Weights of a small GPT-style language model, trained from scratch on English Wikipedia: 4 heads of 64, 387M tokens.
Each number is 500 + 25 x the weight over its row's rms, rounded and kept within 0 to 999. Layers, rows and columns count from 0. Numbers have three digits each. The size before them is the row's rms in percent of the matrix's.

# layer 3 attention value, 256x256, rms 0.0515, rows 10-63, columns 128-255
120:529492471429519538520509434501531479503491504502525518540524481458527521526490490486513500483522480512487468461534537481483514484455516507467516486518464520510529506540456507524543526451521517535501521488496489509486531519554504476504485490476511483530474515476509494481496518553497527507495528483561495491536499531486490503460481572514497486485445460500525505514448513469506492474496
131:500500491501451466490520505510488510542567530519453529482473497553476495470507470484457505476484483510554521506435519507518525463496502504507511466503521553494531511518504512526449482523506488498501527496530462507534501490500521483505503448535525488506491495516557496491493513525474498497497495489486495522501496487528548542476516475485518527522520521501496509520516482526485527518472
116:526529512498536501501479551480512503493499513524477460509501562471500473499465524508471479539509493518497574494501497511547481478461484505574491532514460483508522482431474477498548480497499480499491548546462482470525530482511518479506489527491481514498531511487449476464493482493529504543525534477477498499515508464516470493534493536503491487500530539500522502531511508521496451518482
113:507547515513504467490533503513498515494464501484461463492480486491525488479494508505488525465499488482487517449490528524481521497481510470500544493502487472523488506510520506503500585564502516538495505484475523546481487525482521525551469523536509542472467516527489519500538494516491507499512519495531491512492508514500467468473460463464494473528473496517527480483441489522485466511455
122:493489545497485505501509442496497501529487543529508527511473481502496494494511504524498512505478519503504521449504509478461477494458470478518490467501525524557516474503440483489514459482516511488503495559468524503494477533510494479465478522539498530490494512491546496495511510473499459510506554474453502519511526491501510482510490484496498492518525484508472527521492520503503517474466
109:481513474478472462499497516515481500459484458491482493481555482498452516510485533489481487538486520498505544523485511510506505495516478456478466529525437552471458522584525462507525517478475470508518503494500508517512503469516491489512470484477491524481517526524491500439500485477498500483543494472517468484467501467565510552499541500502462500493466517494457493536514523493487501523524
131:516525496512543481507480480508495500490466500438490510450486436485450542501539468524496494467488515524474487534492494454522470511513499508497462490528538520501525489481487533485494523491516526520514523503495485556502525500468504522514513456536483531527514499539541495458508475513475496503481503504505491462496494508489471509505487485489546431509534508481524492491501510498487512476479
122:515471458500493512486447519474458484505495527467462495541473519486485476501519535462491478553497517470509465499465508521508453473524513530503506485528487473492516496558495498478544487482484469524517504499487497525530536490504485487468505480535590495506503545476529491438507485512514490536544526489490459524458487502564527520536492535493537485519482507482507512527489504472448483505493
136:531494500455475471490485486517505510526505477473529497516494485490509527458472500493547547532502497476466478513527514456487538486490576489491498521476514516550551481503475490527512474522528537452496506484497494493460531486518535458504518538539484498518471490504490512547555503524496498506506472474448520529539491493522517485454511543530493507516514448480519489466474506513514529499465
138:514515502463517502513470532520500466488560466537470518518479538488497559509483503505494491493527549465513475506508506479517468513478475516491488509509468504485485478509464492509521496471489470438497542485501489501520549485502519464505543486520499471519517477515538515493460536475474481510489505525495511532516516530501510501488481505505535477503516482510523576496492496530515530465496
135:520491532489485492494491487501460480505498493505491506523541518525500485527480503445467463521502531474518511453516524527468475502482522511487471471494452511515526512498524520507508473490529491554513469535493511504514486513530490491575482511469498481468490522512464493504498487493542481520541496499466507529473512516497482505515505504516475479496459498514459494507515486492488491540557
110:499468504519502469484550524498477494501567487522461496517508515492501477489488459465571471549484504517484507474485475518485503479518531554525469506527514483500479502497469511503547490503487539491492495532534492445518503507507485489505485549483475508524544532466466486491559524466469480486522483482511484475513490418481528505468486503493514504494507530525502499558509492482560502518532
131:488506446520503453509516525509507539480512464517532537488505514511487479469506523498471523478502477489519542514541469513505528477520490481508446499513493515518515514509519555501466479465502482532487473485502507483495485499505456494555486479502505520499502531505440513539507514487506531475501507481496455498512478479524512523528491542488500542500509545471436504508517449489487502516496
117:500432521521488515516509480520524478499525490492491465523523450460502475419494503470517476495515528506505470507514469482524538448470505490479472515496487512522509507524479457466489548479510527460496531506500473535488479508532528448504478519523472530506527475494478512519549538508510475469466483495472501505507518489490486529516488478484548522492494501511479515483394497540497506510515
128:470452482517491500507518503516475472508485516448524454541514489496529518476530525486481504514490537444517490531504560513470531525456500476512541529534488520483489514496497504554506512488468505507524518505501500532473506505487484418484496513471488491528500503528488504490453509520501462479495459532484547497495495468462506510467508483511499496515503520483512493487515497467486479521497
129:520522519531489497488531496511519526498550513470497521511487499531473485476458461494482506529492503491508497485487543501498540501476542502488513496482507496505514515499508523539518558521502516497515539463499465479479491509478484522521490527495492504480499461508469500501507516532484518498520510502486494517524517569510507479481470521500521436544521522512506499476493502519520475547504
131:458502471549486495487537480501487503495490518451498489511468516499510489497468488492495493476524488475489516479468532532480508498488463465492495435483499486506495501493499503542488513487516523537488486482484510508498495563531488522475517481466496484516470534510523494492532508505470523467510519522475498468477500531500548502514503446482523539506538503503468514502504435502474498514496
128:446499514533511469504545493483510506475491520509450463445539545529476504531545518488513490478514482504456506490511523521541509496509493487468530493506480482483470508521552514450465513471504496524467490527510473480506533492511481510467480499481552509459533489514480508503497525486496477510501458531483500479451499473549478513515455506488524536510486520511459512510480468477486508543554
128:494501504494501513497477484498499530511527472507529495523463527556459476479476485522487537451507503465512530504422441467483514493510494514510501479487510533482532490505508549485494493511489476449493510476523516460507511457481513496498512557531479515509500533492498470532501498560473522475493536514495514465458484484499524496464544487491501504511504525466508528512513522467513510485478
127:501465471529442514489495480514499506475528507525569500518525485485500467467549497478506526494486530529494487521525508494535511469436510495526514494500499512529523511481485482558467433488499484488514518507501486484522501501532537447505459514505485488520492507479490501536472522521521507466511509509497502537504502462487514512530470535521507514518531546511532496556448511530511512498480
144:491489550560533497489502495489488501539480545502519487490486477500509513509479492569517463503462506485497467476471494495473492513548514525527484495537537541491515505496516570464506468456473512513497497534505518508523496499533472505502504434484499483516535474491465489524487487504480503471471490511474493465482501541492453502518440507487547489494491559506458473487488517457502459506463
148:457469517517516495487508509507498491487468494518512484487483528533491488476493525494500491455539513500527539459453527543477497468461465494471523471463465539466479487521550475454494531514479448499475504519508489458510489483509498503508513519511525509441510490496491482503499488481526532491515511547482543475486491507539462544526500490507479557527495535483464492527505494525485493486545
122:495489517488513478519476495521470503494504514542515514473515457495483502456502502494507489502503504509509494520515481479471484511493522493487501511499512484475495498467540517486495477497498498530490517525504514484521476503517521499561500505480481499522499509494513514504485484491511502532477540499489486488523508522424463470479511519510493443544513459488522522512500451482506490441513
124:527504534495476492507520502496504505521498534521476506531493527489515484486517492479448478538474504498528510509496499533467479500506510488558516503509532496479513484510545517507528495493499484484506465495508529438490468469500465508479488462531497519519515479535519503482529481490502523519487471507526534441450461466517536477481543497499507479512526536449483527505519578497475506514447
134:482510498500532493491505499521477496499457489444504479489499500495515506471529513509511473506516494474522470520482509507507517478476503475471485476469510507499475503490469494507520552473514514506513527510467491512501469549484496476459569450471490497536483550531507531522458540456524518501512502467471497500550476516487498549484496536490497519494502510520463536561493446518498491496465
136:497499536500497498498524465488476478525542560475506493530484531442503466498548488507515486511456528537494496482515506452521526478474533491503509526505551493515515493470466515500502461510532497539500511474513509512524441513515514474507531525491472476474518488522497507537470494513471519524506471504495482508505481534439535468547488443493525507526512472492520481523524504472488499470493
131:530556494458536535495485509517506510501482474510474480514478461493484508505509494494520513511536505517491509512507490511535458503473456497567513518516473468467461484493452510521502519496505488537534517506479501490509476494506473586478499535508523478500506499488514490455481529502532475475534499521528464532457503503474521522549463488498490487553477467530529489548437472514487444503492
131:491524486505519532518488499487458495478513546518480483519504481507506508526488443458535515503526504511469476515460441472473497497498478525491487487489534475511484499513470517497504471531495511505505489535483524466520501495460496512526484520516489534469510532451469494528488508479491508502495486496438520487433511509486475523440487519514498486485487466469485515510512529511505492501515
113:541495470519508534491507515519503470542453550506475476492489504548486486513465502508486492471481479513446505465442489541535538497496498555470507512490522499481495507495524533468505520526453487533492487520515517528471508523476494504484514504503516506469488479493485502461505541540520481504471487488476483450464502518487475483457528504491524486487491536495544535449476497491476526511483
129:506458517559507506489494488514457499503495522485515491448486452528519503487489454506530486531517478534502452519486507458519474522522513514494501501503534473488500519514460477504474530538514552497516490550502478530523460504500494503498499467465461504556544508459500478543526510460489518498482483517499493503477496514500485532523489547502524444511471491493476469515557459496535452468512
116:484490432489507512502543496512529487508479483477488494508504515531496496517458451517523487527509521519507471481477501479488501514445531521442545473471515492523494486528522504497466503538540525526504504495494517502465508505512469468516501557504482510529481503503473482508505483544522522453532512535494480503545493513505499481534540472481494530501482472501538540468452504515515489503500
117:487492551494508514523511496510491501493497441521499583534478520508519488503503507490505509496513537476551499471564532532487520466503490502493492531498446531526522487484478469504542514469525503510492510440506488472507448501509504479487544478501443498458521491521502520506463486484504518482506486501491512507516504527461512518518499498491504479509543515505495486495511479508515507453520
121:511508535529534445480511482546453496522501546489515492454525474498490510495537482504512499509503530489489466560570473480489492533540528497532464543515502522465465498483524514487483443446529490479508526505484462480502506484531522477506530502491483456493496480504462519546498466462505496544484479506488489565514515519458487486517469506497543470503526459484514476511525492500469518486475
124:495474493503545523501487461520529503498534538527479529457497489558479475518509494457473474456501485479499466487497479518487484483558523520503498471534519555542492490477465533501446452487531476451458506489532512473501500470497485479493506471506507494484485513479465500473580488502483503473483517506500515517504533504524564531476462488488518503485502489519460498491439520493495545513526
129:484495498476505437507505538472509503477534451526462506499523499501514523544535501474503489508503512517503488507529514462495478534499486507501476531504522507477539506505517495506498491510486511473520472524523508501485437511518486530494491477541473509488523496502521463472484513497501501566500462485513523509488443453505452506426557568503457477487495514474526446512543542461538471495510
123:539510518500502523489471496494479455517487476485483492477487493522482490556477466458481516477485444521513477448480541480468515513518508508520495503475489485482563514479478494513495443504529479562470528542500512508515532503540541462514491523494516548510478527505529494447449496484503489572520500497496447522495508530526498439544502443531496500500481508549538488471485497523493499465487
130:498525490501447528504509505505518487502477500486483508525490396513465482510472494525459479468491507498517500521485490471477536496462503470495530481490498502506480499538558505519463520504469502524493488488515489497480537472483492505524477551469538518494499485552503532463503491502478509494501506541552444477525504500461494491455531493508473495480495521465494527467523516517482517505532
135:489543514476502550519492558479512479488517510531476509476522501516503511498534501472524474455521491502503526513477545537509494522455434536506519504507509474500469501439548530513494526532466558485501473515505465488481486496466480543495497478473503506481482490528508507458490527499492526514485498509458501461500493501478541481484502520485494441470517563480478490519466509487530517515525
130:524458476496468508506516470493507515492526553545515500456501509483506470510499569495464480531514497489519526529489483500495500489467514477466519515519496525504488483477474490528487506533472511526456544468471486489472483513510500513485547527480525461465443465515547488476503486517482482525483482497516482489503521502474515486452460513478521531510478486457511497516498486473460495516473
122:452560533551523474492544536514459514494523460501474506477503432533511510518540476476520468456503539539488479486528541487473534476489458473529463515474442492473511484536500465486497526473499486502501518520551514482521478518514483512493530535507559521493513507499493498523479534487503535459510476520535453522529519478487449495450475538492531445510476492486489500516515511526523489517533
117:510497564507520527497478450503510493492484502504504513497482545530519522531468483522540499491490507527458492496499536537533531502509469516484535478475533501504512503457461510482513458521525537519484506517505506465526499491511509479469545507474479505433499486513515490504457477475487492494484471518449505525487488542508439479539502539471464483477498509521501468526512500457491497470512
132:471533520558489513507525523502483486523543540554491531479515516479524492498530491488506500517464513546463530524541545515461514468495536477497511456459527450530509497496514532498523508532507507494478495500470512488510515478476513516480438481512536510473505509468499506536528514534438544502478508497480495503500516494504531492501550478499510459500527496461542540467488504486482497514507
117:497513524485501510526469524501526490497427483479447483502522462514513453504495543500495488513474534486517524495505468548483532499489505501492494544508499475506497505515489547498505492507504488537442494442471482505477490488476484529497497522483509494481458498548492501472490496552530528486507487535484467435500510521502488464483554501475463487492522498482532539464499533451467444509498
113:529516545503494517504527439503527506487528507524512493482502474505514522501442496530503517479491483536455520498520501510495495501486515512528530478493513520521503511501472511466489489529520504488480515508462512474511483561519546504518528489495505479482545466460505495523468468478479492509446500468533510486505473502537502501505431448512500508499504494498489443496515498529517485469526
130:498478483502513488525501454500514493448568501543534543497502485550494476433497501508507473452494473492483483547525468529489504497534506486514486497515483544482536513504463490478488491548511521446476502533556500495489498509485495489455470492486485510487500472464500490485553516510486520452468520490506517495533521521481525487496489566483478433459474528476512496452499475468504534505520
125:483462510542523528499472504484537496474495479438452534447514502535529496491521515532500481438511516504518494470506537480525513495525458500459485521487500522544492522517509465443515521498464507518471465510511502521531523533478490500481487505496532522507475496509462500502506472495490539510495524513563438465498495491490439516480525523492514501454536504499497483436527485516520502491551
141:471483523520495539508522499484529457475499526501487495493509481494520485520526469465543494499519498529490467483497469441477454539521514503479522507505526469477490497507510489508512489491518486484485506490495533502516458503470465541440530501494510487493511456495435492490490458464490499497521464521576498484490508502470491489524537484505524525536490505517513499514508524510507483518515
120:497526506507488496498484524484526504479500508498494448477531517447538455491525546494461513498514488493509492500552463489504524479516512452464472516496508498519486472449474500573474521448466490459484494440500515491492502511513508476459487494473531463536477514490535515496473532497539474490498491501500522522491473485506534554465521545488485548447490539513508504513481510512479515533535
105:488523517528501494504507522491520476493532580543521459541479518469464494446475534537465503472510456509485557487505480488475489485468477457524531458474521467494542481451507510473499519493518485503460520557482545495506535490509471552518490479530538491524513478461475493494535487507464527496473503535482531479502537526482501473550458447487512521488500498529529554458465477543487518501470
106:501521527491490508500457505480495458491513536512512493454486525497504487505536498538524546469498502509478517484477531477429466507480499504493502498492536457523515486480487489520461492557467518509484506536496529459531491495479491562496539545541538463426462464446523484491466503551518510515499492522523473493485505543441448492476472487501501490493517488465521500513456495493522477474461
120:518464490485462498523463513499519497496516481532498518472494505553500505511470520506484510485525529498521499479493556497517495510503493538498501506511493518500517496466492534536505460539480476534504502544522487495510528555501487495512523485518512497488511479496493473476452509520503488518472492501478491482499499527502480522414527500504495515496509520522492460465503457537523512466499
116:512527490501475525500493481525533470489485478553461448483476519506496508512511470481523449523469543493512524460456498500480476477492526518486515525474503483503492493494501464502457524504541464565488486509492519490520504492496522510412492527517534482510451503518477530504460471553508511496551457496531500469518505548499482462487486484504556550534504508507503567493523520514470493499467
126:491494516502524505503505502493499520478524456489549522561501503492526523467454527512510500512495527463489502474535513543456482498482490503525460485541424506497509498522497489517555523539517500451518475511461472465486451495510440504472477520490458490520526527503476504527527501467502466472487517507467509499520501451488573510487465492488489532476497478502465476550471464475522470478541
141:519459496563490511497534502502459470520461502493553469518485481478465534522512516521497503482509515479487489509521520464457486515486493504516470494476474512491546467494509471460500463547513542516519518531505488509482497487485492483502529530541521485543513509484496501545524489541465489511486466498450456497527514466499499524559482504496508493513508494517560524489495493449493526475471
# layer 3 attention output (transposed), 256x256, rms 0.0503, rows 10-63, columns 128-255
107:500450484503509487512461498498479551531478479523480477497468514492474480490518521496496497519495468493491478516507528520462498536500475497540474486479514446479528529497500484514502519514476541506476473505544482529467470533473466502545520520515522494532546462557519514551540455525465537521511507455526520534495461550555504481509525507481505470502502519507510475537540532461471497479527
112:510518467490515506519500448450527492496540509491532443490455502459481529510512561476560520455496510504531522523498504532495526523527500538515519496489513524465515489524499510519477514463532515499487446498471482524514483454478487475481522469499469505487517488512538492487506498451506456473526486516480488472529504505444508445551502483522487507463464538507453528492495494510547478469500
108:520481457517496521443504535509517517498496498499505502486498469556515492473477449488493483508519541497470485510512498484497530471514480494493475501479503534502475489504524497526480508516509496489478508450519492522521555439498494507531462470498520470535437500489470471510515514506492505473464527512494504473506559508514524496508481512517504468502488478513482488470502501506509541460496
101:525464520505494510455499540522529521510529464486501474520512515501469478511494476526549514552486480507528477515490521470439468476491487457473493520473499490471477539474510539526463497509499528488472491463476501463455491489508451530459522474527502527498521506480540550447522526535528518526505529502486508530524500555502489515540535521511496530464474468478508470506511469493531523455487
111:511457442508498496528528502481507482493489522474522506506486464543523480550474502534502486513459521456472514512502512471528497516524514541489500500524459499520505519498514491503524520527502456513469478467493507467497538428507490494524498518465533508492442474499461511491528516494502515542494523545459501518477508505537520476521511499481455547509503488548475560510524535496487457455489
098:513514510507513527479477476488509442490505505490502509512492460503506528526495497434499498455458475529479493458507436510459513479509535504485478498484523543518472479504469467536525520507521530516516491481490498542524470480491507518547468496477480443533474506456469464491494516479489476516491470492559502507471471484480537482498479516495516473511521513502508481479530522520537535468480
115:517483513477490448506483455491566483508511485534506519484479538533479518489462528532538539511481553488485521486501542528522517535485479498519496504518500465497507483501527483462536530501504468506498501529535465431498483516508466520492544450510472460450497537554544485444493514515523459528516559493532516505534499537492480460508483510492510511470542489488525484481557480483508508492479
117:472484488468504507513481503459526527505505544480529496506516530488495490532534515437520492487486456525495480439520507542542545515489542547504505500476515502494503472452524457492513544501481499501513514501492488546500491497476498533569492455475504458501508501496457495518490470515481464553482459459500471470553467523493533428492468558490525463503544499482529480502521527502500499495521
118:453493475544482473534504517483471503492504499514456474506526503476482477487543524529527487471498529489500462515508527469472456520498458482505528538499499521526518534488491502446496452541510487494477447541557527479501466538504491493488522483534535529465541509469504544487509549524514584486487471535532531514488463462500495500505536463489462490532531511499498531505505501507458490470490
125:538479491486527493509516518500506521475470493488511514529501493483554509463494509513536472444501532469477521495505538552509529523518525529511471465507513496466492497558517512449481517492470511532464540493541517488524487480511475504509496498542527490503460499540513485512494499484504525469478513520461493491466514504463482470496448507467530479529505559499536530481517499513525499472496
120:475528513490486550497457478434468468504496523534509475508505511490492490469494460483500500475470457534520451500503492489532516531516519488496502480471455462513524504471464486509494519493491541503532494476501524533501489533513499492538495527472507502492517506460467509519530492484442463509485484522482482471457485508522532514539476562528513482500507568517445471514511515511546545506515
098:471514461465538549504486432524491503506505526524517517518493464489476491430501545464482506485495505502497498512497484473504487520488511519500524467517541510507497507517520472496448432492501486515461460454459524558467467510463505506537475499492491483526479469474472471500473533530499519470508480513491509459507528475515497526502481520513543473504497505514473503526455484496550496498468
110:528563494529479484506501483502501454517528519444503510497478491479493497521492542473482518501505490554505466504458481508476507479529515477520475506489463513503431476523434499504456448510467455472502468519484522542486486495479519512513502477475506504506507502467497461517535524488492457505542521503530498495467514490462500512508514508545489495513506529515497504480490479502503496535507
106:477501469505476483470477480531463493520501528508492514509513473529493501491521488536509454496456504471479517492488488491513489490480507460497503523521501541479496529519484490489515528525479520507482448534533505484463506538460540518519484488474541511521498488449521533510488552511484538484552504491511474532467517573457521521543484495519525515528504492447492557503511469473531503470496
111:444522485465514471498502497514471463475487526466501451496450471558520544494512471524464552469483521461480544551535455487572519499491484500487484515499545514498520508496512478517560508525515509518509453528481477538526502491522542507493493524491508474496526529458485471508522510442463517507486478475549484499486489493518512479539474491497525519483520487525445504503478514516494522498502
111:496491496462550491479513534519526506504516506528513468466528566463511463452471483520527459505514498485476462532519526499415472512544500481504534509463505480502510526532512523509494477476465485491495476500520499450484470525531465415455546483523459522500514473477487487491519478497514550486480526534448496482536460499488488518518504503505509501506501502506495460522509480502469543507502
117:485519466484494441528508541491520463517501500463530493504493503498516518522472524502512515518535486497511496512494527479542527485536527546510492554473474452490525536517490495476486512475466509502510450469430480545506520499482484482449506505465490479494533499507492485515524504487533482498531536488471458516526490522485483469514525574498504481506487435538459509492464474496494531563484
113:482530469501477512474475501523491468485541514517466487511463467496478536479486500511483491501505485468464469489485467499478468475487535510485503500524504495485460528541503507501474482469465500486550503470513478470532485521508511508521468491481498499499518494486466442488460480484492444469494490486522471534504511530504475487492489572544524518497462501504578506503529499508530477547501
114:496532494505524476550494500468487451502508506478504502448480516511493471512512539513514524478489497512500489515501474479518501524494485505526525498530496521541509477473500490538482492562497459499482493526469502500499475472471500462510505439509528500482478497480486503520532521519510523511460471537495508460522469476477494508474504456450488489527500480531521479482486514522458495504496
116:472497515516493491511471485519464504502501517494512475515512475539475491471515507509473485516494526471502505496510508511476504511468513460490466513521497551501494505519468476532493513513496471502467422534509505503490497488514559500538531481483522534531494461482516526468530525504482528474523504489542495480453497517509544493516535473531507518519471519508480563513463501477508462475511
123:514530492478518528492493487548508512481500524514530500482509553534473505499516528516513519522501513474529502535503514485584505476464501489487521498493493418495476470496536492478481473476473496468526480573465481494490508497482482504513501504493523496489517537526510495505474501536508483516515513459508496483512517543481520488509490550521509533480511480485506509509485466465516501533528
129:516483495515490547463486518491485483505536493556527513448453486505498527466504497499468484509488443542525497484489433496500519463498524464518515478488493510482503496493484524543469558502517543472524519467481476523516528494501500527489498484503506530512491469446515494483509449464465438461500457524487455494528497509499503510519501452489475512475463540492524510528488541449522488516524
109:512532501480456496486553477514522522494500476516540479511532519543513460462452519502476485507511521484494533509511528523512523518474512477511457513520520503497475458504502503505473528497518487498480543495452521538508514454539497500499484501467492514490467510530489515495492487501490513472494530522502536457456576525510517523516540488501507467497519469469477470503543522492484513464485
120:494532493485507523534507487547511496465472488526493499478472480505493466523523505508487559502505500509520529494465488510527513475499489529511487497497530486502516494485529433524490499509525468505488502468480463446503536489492483499476470462514503507486513548514520511465520464481510465525469480509503526476527522523498512510503539496531519472472480497513474486493466525471526483514502
117:565475455481541455470497473509524523496533474459561528456482478459491523532497566516489513554489493475523520497490489485510519516510510493510507537462461484452481510503504510491472470465541511482535479465501481534500476455490507572466523528482498513501503469521528479550514515506488481478545514474503527531517531513499509505495514519509511535488484526474499506514492482481497505524495
119:485514470499458516536497470504530489505513523513473504499488543544530512494506493499517491497526547521533505542544560532553499504487482505526481530468494468529515488455471514508496525478509438470480505491502522493504538525482510445504518489497487505481535525473516471492502450501558524447471522470480457470480511465534498493493555459541490487496505438476482537492487457511474479521488
120:543483543483497506484509518515516527509499501441524511523504494494500479505525476486498479550466454529473517487469516469479539502506482494449496484462493482492454507545515489530490545513485524539507504511469529526521508481477514498517501502502471466510463506483482482490508542504501525506485558486471463484528501510523519483473452511487520457557509497514540490507515525515498526517481
120:506524525493509491549509483477491466507474508519495528495527515497469493518539517513514455495497491518488521562504510437529493496463527548518456489502499489560569476500499524518536558515515483494517532484490529513499483485528533481538495481461546493480409461489471538529504506522477543496470460519500518464455507477515520504462496501531482489505519492523494455509513514503480521489498
100:499459489481510492472502504459536511520495462551498446496462510467496480530509467567517515516517464528511505528485515487541498520504455512513531512517525477488529498490528516533495507497517572526521577525520456480499491529505476501455509498516503499486524531535506480529491497472512500519486514503456521491520468471505508489531509506470489512472501447485486421518453515500505498519488
111:522518516484577519518492528516529516523524515467507490504546506486504480447487561490478455523505527504462488492497527456489522516485517503517522458523445470515508476507533491444553492446489476488537483500495485523481503519481516464508527500465492530490508479533502506459454491542486522484542534504511512467488448562473498512502488542519531514491531490486466476515507476460491558555502
101:474439496506479498503460532451485499498509526538521541506488451478518523490492447515515523495460472539536487505461527495461480541507501507526495516485467489469496509478505518515493508507499555523506492527524498482468520567498526480462533506495529495494557472529570497464502519481511554517492488460482523529502476546518482528547515499481467505504483549501487537489479503509503510538505
104:530516517486510482505524514495519532468469470532548493523521541551517529438508541486482538462498495478545527446497516535522494463512513482525514503495481509480484520475474479478466508502495459511443494481501485488509532502489462541452536481530479479523521538476534502504534474504522472492517497517469495511474531494535472519536510473499523515547490511464484498480486474458548502521504
106:527556500488469477498519482530509492488514499487506484513516499554501504509504534504482470509527557431508516540504489516495490487448495471494497514536501502490458461545496515436526531454499464473503470545507536480504466485529496497493500517508505512459502566513465489470461523500518590471502505505515521462501568545481530488481485481534532524493484503482499512499524457513474483509463
112:522495537466535504480490470478446485539503512536501495506523495500442532492496533500497494508505500492511527471460537511515504530492513500501547494571469502454534486516513495499498536493493504503456460564516457503442437499497462529526512489541534468490517458538513515497502484485482511466523495505491503509464512526451532509526498508535500534478475514523517514514516480476471517472538
120:486510472505510545548510447520512519492508469503471516480512474477454514459489518466467524490511502499488499457473480482483530544501504471504503463454516518525490510497504473512497446520540505524506491484496515490532494508478513484537498494505479509475502511486526499510488487505461462508461499498546509461480506490518443505474449453511522487485476554505510468525478508477538502438502
112:471462465501446535517463492479517488501494526511514468495519502485533479504496469498496546511490466473460480485544585535496512527476455500505456514534492508519510473492503468500455506479501521512493537514487450496520491534504464523517504497492476466480492498507512509488493475505488475498473500503492477486532487528544532490508523530515483494529493481500462505500518529480489547509488
115:531503494496469516477491518500545463502487497514515523501461491455563513512496467534517526445497485532505515498502486536446481489501499503488487525553550501541507476521482543514510508541490506492483551499490456496495493486557504507485524509501504499517520492518518495485494482467499510517510500498475495511531474500477480518484542499459465499477488515451444462494518545524479498509511
121:507496535471513484446464488468548520522469482516506473520503512499462503469444487550476521526539529504506539477482483485496518520525475495471454490519509432492536504546507484524466497528514512545506521490457492495543489512557492501497491480501463497512481496560489495516460538509494470446521502481450487476508491520487490531515492518500526489500483469500490432507474493499512523517474
113:531490449502499502482537528494470552519486492493483484505460467510497472518488529497520442504546550504534524513515493520513506512514513493514523514480505489499519515526468498530563568467487534449462497508506474537490502458502469463541468551492462489515488495558489484527499447474482537481482498513473485481490494472465510490514528497510467482479461452510479515501513505494447468471499
107:562520482502480511491501482500519510545497487535477510506460520463491522428516538505493466478527481453478513548464487506446462471490546476515497477461495497486458503555512498517469489491475486488518484477485513488487439488516504524488520514504488538518509489484504497490486461494499512504486512503460485519515551527513464506471514553470523522512482529497474505523516461465541486495483
102:561485520489535506487524529523529524492503495514510485503534549535521485483481507506498526500526503466516476484498518465512501496480466497476505513495456454510537497495493543503513447459525465487516532508496495445573565514490487527484523519487468507488519555497520460507501465521533506454470465529510495534482499439559481496468488502551468499515471474478520493523482479501495481545543
119:494496523474490476488496485483495474541497485502464467488506532496500514501504488500485486502541526503503496518523500526514460474525530551499484521492533486505482519514507522504521504468504460469479478469506537437539498475547445449455486465513473532477494502465464508494486471501492517481484508525492518508497532528510449509481553495510499516480501468515485475521514453536498475489489
106:520470534517453478448535544530535557532477482536491525536488482520501480502492472498512536474535478517541528508479476534508508513502486465489519541468513467483478514462494509530475504532514493473474524509490435506513513532502511513488500492491495484488534583493475491532501494469498524529480498501470492509483494469488499498506478493493496465509507453459518457502498553518491512509486
102:523497528542499525547506498548489550486513504528520504469509474508496495510494548517501517524509535486519509475505526480501463449496479507494508493495482489484540485537484539480527502447558499491490490495535472461481534501468490498452521498505494527540454487483542491489521468513544516470527536533525515510536529499514481523481486467543494503552460479520488546532526463476517473498499
119:535519543471526488490519476477536511549481510497462494506497543504467535435491537489491443483528477476482500453478478510503501517496481489495538467555505504488521492529505503521517475485495465496505487548529491470506501503515475496527487492496511511485507476523490534524502460504483556499511465511518524491470499503481479528489505465499503474510502428488500495507495512484469496488530
109:508459506518463513451494518516530515533494496555519502468497515462512544488449544474532474474546498484490496429481488514472494477486516480550523532501472536506504512480526514507495463514464481494504501474472490498522473529491513533472516516486486509519512452531498518491476450518490469495549483486467505506507523504511432517512522534464522520477500487495489516503500476447536510474497
123:485486493516487525512502514582489523503463458564491585484482498469492517468502474506493487515488498483494539473510499497530485490466463490490493491551500510488517515477542476495529497486476504476535535499526480531457485513513498476494467544510464478514479496531479477512460457480464553486504472492509475453549489491515480490484508479519534522515487509517497523524460510499454489545483
106:540527483507517496490489506522450542496516492445477495502513453458478507511508479497484465501510489497479501533496450549453483503502504499522526514505520533511512507503515509493522478507516513464532465495489523540561478480492514537497470523523489509499556488497485538559489512473470488514468481507538507504482510496466503491456486488494520526470478481502516513512494526493473436505538
092:510495504504486502469513530524504470481479478492506494499474530507521490513512435528501481525504511522490519532485538516512494475514498530480487488503482462469510483516515528513498537487460501468514523509514509477481533490523475490487468519521523502495474501507511532471508511498492478486524562489473477499512538558465502487533541506503503507491493472532509546503507507506482498499528
091:506474488508490505484477510478526514501499477494500476471526541480457506476502515504479471553551522489534481556493536487510491545500502512510511507505480469496532510505506502542509551511505471478497500487448517479547486462499523480494498525515503528468444469504492539491485486514478513485467512485469489455519495516505479503487550483474490514488461483523508522519478512478493500458492
106:488462508519496509495522523487466519455490512544517443491520497497524521478480525494545482473533517492515513490509533496500549510507462504514486484472467504453549487493475529495516516476509539498505488540505508548507483531480472487450505535534474492506490492536494488521503480464460477516492517526469524481482472453472479464526438509482506511515487530533469478501476520495563511451498
108:491437492484456536474506501499511515475483473519505570541451526434499526492542491523513498488507498488535515524494485494517494488505467496526505548482519479453508510498511509508512543481486518491482540497525486474475475506478480535481488523531500513512536517528485509489506470461471523543509482492470481474496476469453504463528483507501495532528475546463453503473502526523519513526485
110:451500521514529481480502482486448522482491515492510517527498478531484511466505531480466488481494504529534490482476492457523477453544523488507517466505479476459489526491476462458504448516464471529470462493504543541479493499452517507537507503511545507544461492460474516529516540491495517502472501471481487532507507495504493520487453500471517472547507523537465558501462487501535505538494
121:481491469498488472515530497438536467479514484466502493526493496516538536512534495550469519468494544536506496476511504477583496511494536513484526472506485504506417490514491486475522511508501505449511520522559522500497503497515518530517508507485542478459478516490510505485493552534493530529518524501496464483498485523495499494491560484431484514501534480459494563475489489516477470500505
# layer 3 attention query, 256x256, rms 0.0677, rows 64, columns 128-255
098:485460510510492487535478522511527541504479515533459504482481506480503490470514506530489512531511494493502501464493536495495499539509544490491577532458589533532512489435505503511533529447491528485494529500507479580475456498485472524495484492500493514543474487485519489506485509507481456506526531503538489506546470500508500499513455450464507506492518450509520463480504485522512460445520